From a checkpoint of a small transformer trained on Wikipedia: 9 layers.
Each number is 128 + 24 x the weight over its row's rms, rounded and kept within 0 to 255. Layers, rows and columns count from 0. The size above them is the row's rms in percent of the matrix's.

# layer 2 attention output (transposed), 192x192, rms 0.0364, rows 13-16,44-48,76-79, columns 0-191
size [119 113 106 108 105 109 102  94 100 108  91  93 101]
[[139 134 165 100 116 107  83 163 115 103  91 145 117 139 121 135 135 121 105 131 125 132 149 102 175 140 142 127  97 112 169 117 146 108 142 148 124 125 111 165 142 142 153 102  96 146 111  79 142  98 131 103 164 124 147 154 146 133  63 146 137 138 105 152 144 127 118  91  98 106  96 105 107 151 139 100 132 112 137 154 124 127 117 122 154 124 144 155 156 172 128 113 115 111  94 150 153  86  97 100 122 131 177 127 108 132 101  87 117  99 114 175 131 127  89 135 132 177 106  82 130 148 131 147 162 123 149 147 118 128 138 101  99  99 115  97 120 138  99 101 123 148 120 125 100 143 130 140 125 180 125 108 122 146  61 147 159 113  96 154 105 113 130 173 169 162 122 126 140 124 170 135 149 183 137 126 141 122 126 163 112 104 157 194 133 106 144 106 116 136 143 131]
 [129  78 147 110 134 119 119  87 125 111 157 129 136 129 143  93 179 173 148 156 136 136 107 126  97 112 131 137 110 130 132 140 124 136 134 119 163 148  63 111 100 148 105 114 142 127 117 169 121 121  87 124 151 125 131 100 142 145 157 140 143 134  83 128 154 149 146 159 150 154 149 134  70 168 138 121 119 146 116 148 127 105 135 140 132 134 153 134 118 129  80  79 166 171 118 130 127 145 170 105 140 115  86 108 134 111 156 114 111 102 123 106 137 110 121 155 116  92 164 121  96 115 147 128 102 106 118 126 150 108  75 145 171 127 131 118  99 186 101 107 139 136 146 149 148 123 163 129 109  77 116 139 126 130 111 126 149 189 138 109  96  74 107 108 109 112 135 149 112 110  77 138 141 132 135 124 137 148 118 112 102 160 127 114 151 118  86  85  71 107 101 144]
 [109 138 123 133 157 112 102 105 104 161 131 137 135 127 133 119  81 105 141 103 171 152 103 108 112 181 117 152 152 100 135 176 132 102 145 105 161 100 131 131 119 128 159  97 106 129 151 188 135  96 114 117 134 166  96 128 120  91 122 113 142 145 129 139  99 136 129 133 152 129 133 150  79  84 105 108 116 202  88 116  94 134  67 133 141 104 124  82 148 134 136 144 190 135 135 142  93 102 101 109  75 129 163  91 102 112 154 100 125 140 114 113 131 139 154 123  98 141 130 139 144  67 111 183 119 118 126 124 104 128 135 100 124 146 131 107  78 101 103 136  94 143 101 126 113 130 164 104 134 108 135 132 126 158 139 126 103 123 125  86 112 145 105 139 134 115 144 106 113 113 121  94 107 156 177 106 118 132 130  93 135 133 141 108 149 139 127 155 107 134 139  97]
 [ 86 134 123 149 128 156 124 115 110 115 119 154 115 121 140 149 124 150  90 144 144 165 105 134 131 147 142 121 135 158 143 100 126 110 119 143 119 163 176 134 149 124 115 132  87 167 133 123 129 140 102 127 143 102 129  88 134 122 133 123 157 117  72 147 203 115 174 141 130  66 106 155 120  86 104 105 134 131 116 142 108  93 119 111 160 156 107  97 128 167 140 115 137 121 130 134 125 138 123  93 134 116  81 133 152 137  94 186 136 120  78 107 134 121 137 121 128 186 119 136 131 154 151 147 128 130 117 143 127  72 147 147 126 118 135 140 114 155 105 127 120 158 133 160 139 150 107 106  97 182 101 127 150  96 133 146 104 123 145 125 117 173 106 170 136 183 120 121 164 159 117 136 109 111 189 150 106 114 129 114 157 134 120  87  80 159 109 128 107  96 143 101]
 [123 152 142 111 106 139 141 133 133 133 137 137 101 141 142 173 144  96 109  93 147 108 132 118 113 140 155  98  78 113 114 149 134 131 152 123 138 112 129 187 141 136 122 130  87 139 131 131 194 106 118 116 136  96 133 136 146  88 123 139 121  98  93 134 126 102 100 157 135  96 140  98 121 146 140 130 124 152 143 129  82 137 116 122  98 154 130  87  77 141 150 141 109 174 130 104 158 106 120 146 128 143 182 149 116 131 149  96 133 108 137 102 140  86 170 133 149 170 122  99 174 154 162 145 145  97 114 122 130  82 113 137 111 137 132 122 137 167 126  91  93 159 119 139 158 171 157  69 148 141 135 130 115 148 150 106 114 100 120 104 132 133 162 137 110  91 161 100 167 117  87 105 160 129 152 147 131 116 133  97 111 122 118 147 105  87 104 146 116 139  76 183]
 [ 95 156 166 116 109 151  96 128 105  92 102 159 139 182 131 133 150 122  95 101 165 135 132 118 164 141 121 127 103  91 114 138 111 111 151 104 165 114 134 164 106 107 124 110 101 135 102 144 135 124 142 120 174 159 139 123 119 139  73 156 122 117  98 102 146 148 137 114 117 104  98 106 107 157 113  96 147 106 142 153 131 128 125 125 151 128 136 109 122 129 129 120 111 158  98 117 107 116 153 117 123 155 153 107 139 142 101  75 114 116 132 150 157 107 112 127 135 186 149  70 137 121 148 130 138 134 131 164 131 105  76 131 113 166 134 117  92 100 113  75  94 137 101 129 107 137 127 105 123 112 163 153 100 136  98 101 156 162  91 135 133 105 100 177 146 148 126 137 123 130 122 138 178 180 131 161 153 127  92 151 144 113 143 183 175 100 130 116  87 134 115 165]
 [139 114 152 124 117 114 144  99 135 116 136 135  94 120 139 127 154 138 144 132 124 126 121 134 152 126 152 122 132 152 120  88 122 124 126 121 143 121  69 131 128 125 129 106 103 127 106 137 128 149 122 120 110 104 112 129 151 145 172 137 122 137 121 102 137 143 140 180 135 166 153  85  86 168 109 162 115 123 141 127 116 124 129 120 106 172 152 150 105 164 112  82 140 162 104 164 131 155 170 102 159 108 103 137 131 121 163 122  73 100 132 127 143 120 136 170 110 132 142 113  78 104 159 143 135 115  90 128 191 172 120 117 190 105 133 100 120 201 127 149 170 152 137 150 167 117 142 126 133 129 111 122 130 104 136 130 105 185 126 101 110  51 120 129 126  90 132 150 109 113  86 146 109 125  89 115 129 160 129 148 117 134 118 131 117  94 100 101  73 119 107 140]
 [114  89 114 113 141 120 128  99 109 147 118 130 153 125 123  88  81 101 137 120 144 120 135  85 100 136  77 112 144 114 138 138 140 115 102 155 154  95 144 129 117 122 126 144 105 127 144 120 128 159 101 153 130 150 109  88 101 134 119 109 130 133 120 186 162 125 103  97 119 133 133 142 104  69 132 101 136 200  85 129 131 138 117 143 143  91  85 137 157  95  93 148 144 110 138 157  98 121 110 103 111 135 115 103 120 123 133 134 166 173 115 121 154 162 115 113 101 118  98 164 163  90 137 131 128 140 125 112  85 125 152 135  87 162 126 128 103 124 104 148  80 146 152 105  84 149 134 125 161  91 143 149 166 129 137 132 105 119 109  81 113 191 103 119 169 142 160 128 160 141 143 114 131 142 148 106 119 130 130 153 111 129 135  92 159 157 139 140 127 114 167  72]
 [107 147 116 144 135 116 142 105 130 131 114 158 143 102  90 135 132  99 101 119 146 115  98 158 138 102 138 116 121 160 120 117  79 126 131 143 104 150 181 117 122 149 121 116 119 138 120 116 128 125 131 147 132 101 143  87 136 123 116  99 142  97 107 155 157 108 156 114 111  77 130 168 142 133 137  94 108 154 137 123 117 109 153 128 176 148 100  93 134 124 150 137 127 160 127  97  99 116 111  76  96 127 115 180  96 117 105 145 159 153  73  91 118 106 141 148 113 152  89 139 152 120 114 145 129 150 141 115 130  77 107 110 109 126 153 136 106 145  83  99 113 135 158 144 131 148 120 127 127 149  93 122 152 114 145 153 138  82 144 122 126 157  69 136 111 137 160 109 171 128  84  96 134 104 179 127  97 104  71 108 154 169 152 104 120 166 142 126 183  84 130 134]
 [123 142 154 124 161 113 142 160 126  64 146 162  93 124 110 156 156 127 112 134 136 108 137 151 123 127 173 143 115 128 151 132  91  53 136 122 163 139 106 121 137 136 134 126 110  91 134 140 157 147 100  98 127 117 165 132 113 106  98 111 124 109 112 110 142 113 165 140 104 113 188 104 121 118 158 105 129  98 158 107 111 124 145 112 107 143 168 106 144  69 158  99 171 132  97 154 140 102 128 148 154 151 195 147 113 127 131  99 136 156 159 129 107 131 143 100 115 137 103  93 143 131 144 144 107 118 106 138 142 108 111  77 147 109 111 109  76 121 146 143 150 138 167 180 161 173 169 116 144 135 131 125 157 130 174 127 108 142  72  98 159 116 142 122 135 150 164 101 139 127 143 133 151 117 146 148 121 100 146 129 152 141  97 106 123 109 119 112 146 129 110 103]
 [107  87 154  58 140  90 147  66 118  94 111 141 130 133 120 126 148 159 137 158 125 170 116 130 172 153 121 167 135 141 127 153 163  94 151 113 132 133 126 137 114 115 174 132 100 104 118 130 138 118 126  99 142 137 120 147 111 134 109 124 118 128 130 157 117 135 145 140  92 144 141 135 115 151 152 111 140 137 146 140 102 143 113  99 108 159 128 144 166 123 109 134 147 110  97 146 177 114 132 109 110 155 170 121 135  96 143 119 153 107 161 140 112 101 130 147 124 155 115  81 189 105 137 112 156 163 129 196 110 100 130  96  89  88 104 105 136 134 148 142 142 109 156 121 149 166 123 112 159 158 139 131 102 176 134 165 116 155  65 147 111 115 178 114 130 123 127 153 155 153 126 116 145 151 124 137 172  99 146 163 152 137 167 169 129 134 129 159 126 135 129 150]
 [138 107 161 127 128 172 121 140 121 118 145 150 152 108 142  88 138 144 111 152 126 133  84  90  69 144 119 122 128 138 156 122 126 137 114  84 137 146 112 141 162 174 141 114 125 125 154 126 128 138  98 134 113 132 162 111 158 107 147 126 160  90  59 125 136 138 128 166 134 127 152 123 100 145 118 124 103 134 110 143 155 127 140 111 148 160 162 149 135 150 145 109 129 100 151  92 137  75 143 102 156  92 100 152 134  97 145 131 128 131 125  91 114 114 132 111 120 103 162 118 104 135 152  81 106 120 125  91 158 102 107 107 144 123 115 152  94 153 123 149 110 147 172 165 117 132 139 126 129  95 117 110 130 133 112 129 175 164 196 163 118 137 124 140 117 121 124 149 148 135  67 128  87 112 183 116 113 150  90 152 100  96 119 115 154 117 119 106  93 121  84 186]
 [ 86 148 108 130 140 116 106 177 115 123 103 117 138 126 126 113  93 115 117 104 167 149 110 110 107 173 126 119 170 134 187 130 137  96 132  97  94 143 160 162 128 140 178 103  98 125 130 166 146 114  97 106 115 126 122 140 128  91 128 106 130 128 139 130 149 144 147 168 110 106 140 119  62  42 115 131 125 143 101 101 118 127 118  56 116  87 120 119 161 138 146 161 142 137 142 116  81 132 116 128  93 144 152 120 133 104 138 133 113 166 113 121  94 151 156 107 126 108 148 127 129  75 132 140 107 113 102 118 161 134 146 118  91 125 138 133 101 104 110 148  99 118 111 144 123 143 165 137 156 114  92 175 123 125 120 102 114 135 150 127 101 156 119 109 127 139 145 143 140 147  87 120 132 163 158  99 113 138 170  88 112  99 130  82 169 137 147 123 146 138 147 111]]
# layer 2 attention value, 64x192, rms 0.047, rows 13-16, columns 0-191
size [111 106 103 105]
[[128 161 133  91 114  98 101 145 133 108  84 140 154 190 138 118 143 118 106 120 136 152 138 114 133 168 103 121 124  87 121 153 142 115 134 126 164 107 152 149 152 124 185 117 121  98 137 100 136 116 120 144 159 160 116  99 119 133  97 122 111 125 119 111 140 152 164 168 122 149 146 108 127 161 153 115 155  87 133 145 126 106 142 151 158 154 107 133  91 157 112 122 108 165 124 175 117 115  97 130 132 128 172 119 152 117 130  97 123 129 125 125 108 183 121 118 153 164 153  89 163 142 141 101 150 143 138 180 107 102 125  96  94  85 126  91 150 129 117  99 100 153 103  97  93 155 126 127 107 141 160 131 118 105  72 148 131 174 108 142 153 128 196 138 156 144 119 150 131 117 131 151 123 186 122 120 162 117 132 134 142 129 125 134 147 144 119 107  90 179 159 140]
 [121 115 166 151  86 119 121 100 101 118 113 123 108 148 169 110 159 132 104 100 143 126  98 141 111 126 156 101 131 164 104 100 132 143 124 127 104  94 102 129 119 155 126 161 114 181 112 135 107 121 148 146 158 130 165 158 193 140 147 126 137 137 108 117 188 109 142 118 147 156 135  92  79 102 151 125 105 145  99 138 117 139 109 137 141 129 129 144 115 173 117 120 123 143 138 133 142 136 150 124 152 121 128  81 121  95 133 156 134 108 135 142 148 127 128 162  99 114 173 114  86 127 121 125 129 151  87 129 164 149 112 113 159 124 128 133 128 191 113 117 107 116 145 102 154 123 181 136 103 101  79 102 143  83 116 109 143 108 153 152 105  68  70 138 128 128 165 126 118 140 100 123 141 106 136  96 100 119 138 150 127 143 160 120 122 143  95  87  79 185 127 141]
 [ 98 153 159 122 187  66 167 155 103 170 135 123 136 125 123 105  71 125 135 121 139 105  86 111  94 146  91 116 125  97 122 177 148 111 135 126 107  88 134 141 125 100 140 136 121 117 127 162 109  94 100  98 122 152 125 138  87 115 102 141  99 103 146 161 153 151 109 149 144 149 124 182  85 140  78 118 121 161 131  85  82 161 112 135 155 114 112 116 153 120 154 123 152  87 180 128  73 146 151  99 136 119  89  96 135  89 146 109 126 120 139 118 114 182 120 102 126 136 110 133 123 111 137 144 155 118 118  98 114 149 107 118 103 140 101 118 136 117  95 165 120  98 111 146  98 129 162 128  85 121 120 146 155 132 153 120 100 127 103 105 124 115 124 134 133 131 134 121 123 114 101 143 138 128 152 137 106  98 108 109 135 121  90  77 115 127 122 128 115 125 123  70]
 [ 91 142 110 153 118 166 139  85 163 126 138 141 146 133 103 138 124 132 108 137 130 141  96 141 116 130 182 111 100 153 152 141  87 108 109 120  90 140 169  89  93 140 173 136 154 124 125 125 148 149 109 156 134  85 140 127 132 148 136 155 125 145 111 169 188 121 139 137 115  97 126 192 136 102 134 114 153 126 162 133  93  94 128  75 163 171 135 134 138 153 151 119 158 144 126 127 112 130 119  77  99 112 117 131  88 141 136 186 136 126  99 120 124 118 156 135 140 141 123 133 158 118 168 128 154 112 116 144 104 103 122  84 151 149 120 126 133 124  99 130 134 111 110 162 145 131 168 127 124 154  76 129 177 125 129 140 109 107 144  79 112 143 169 130 113 121 102 149 180 131  93 122 111 109 144 131 111  89 110 101 109 154 134 110 121 165 148 144 133  61 124 131]]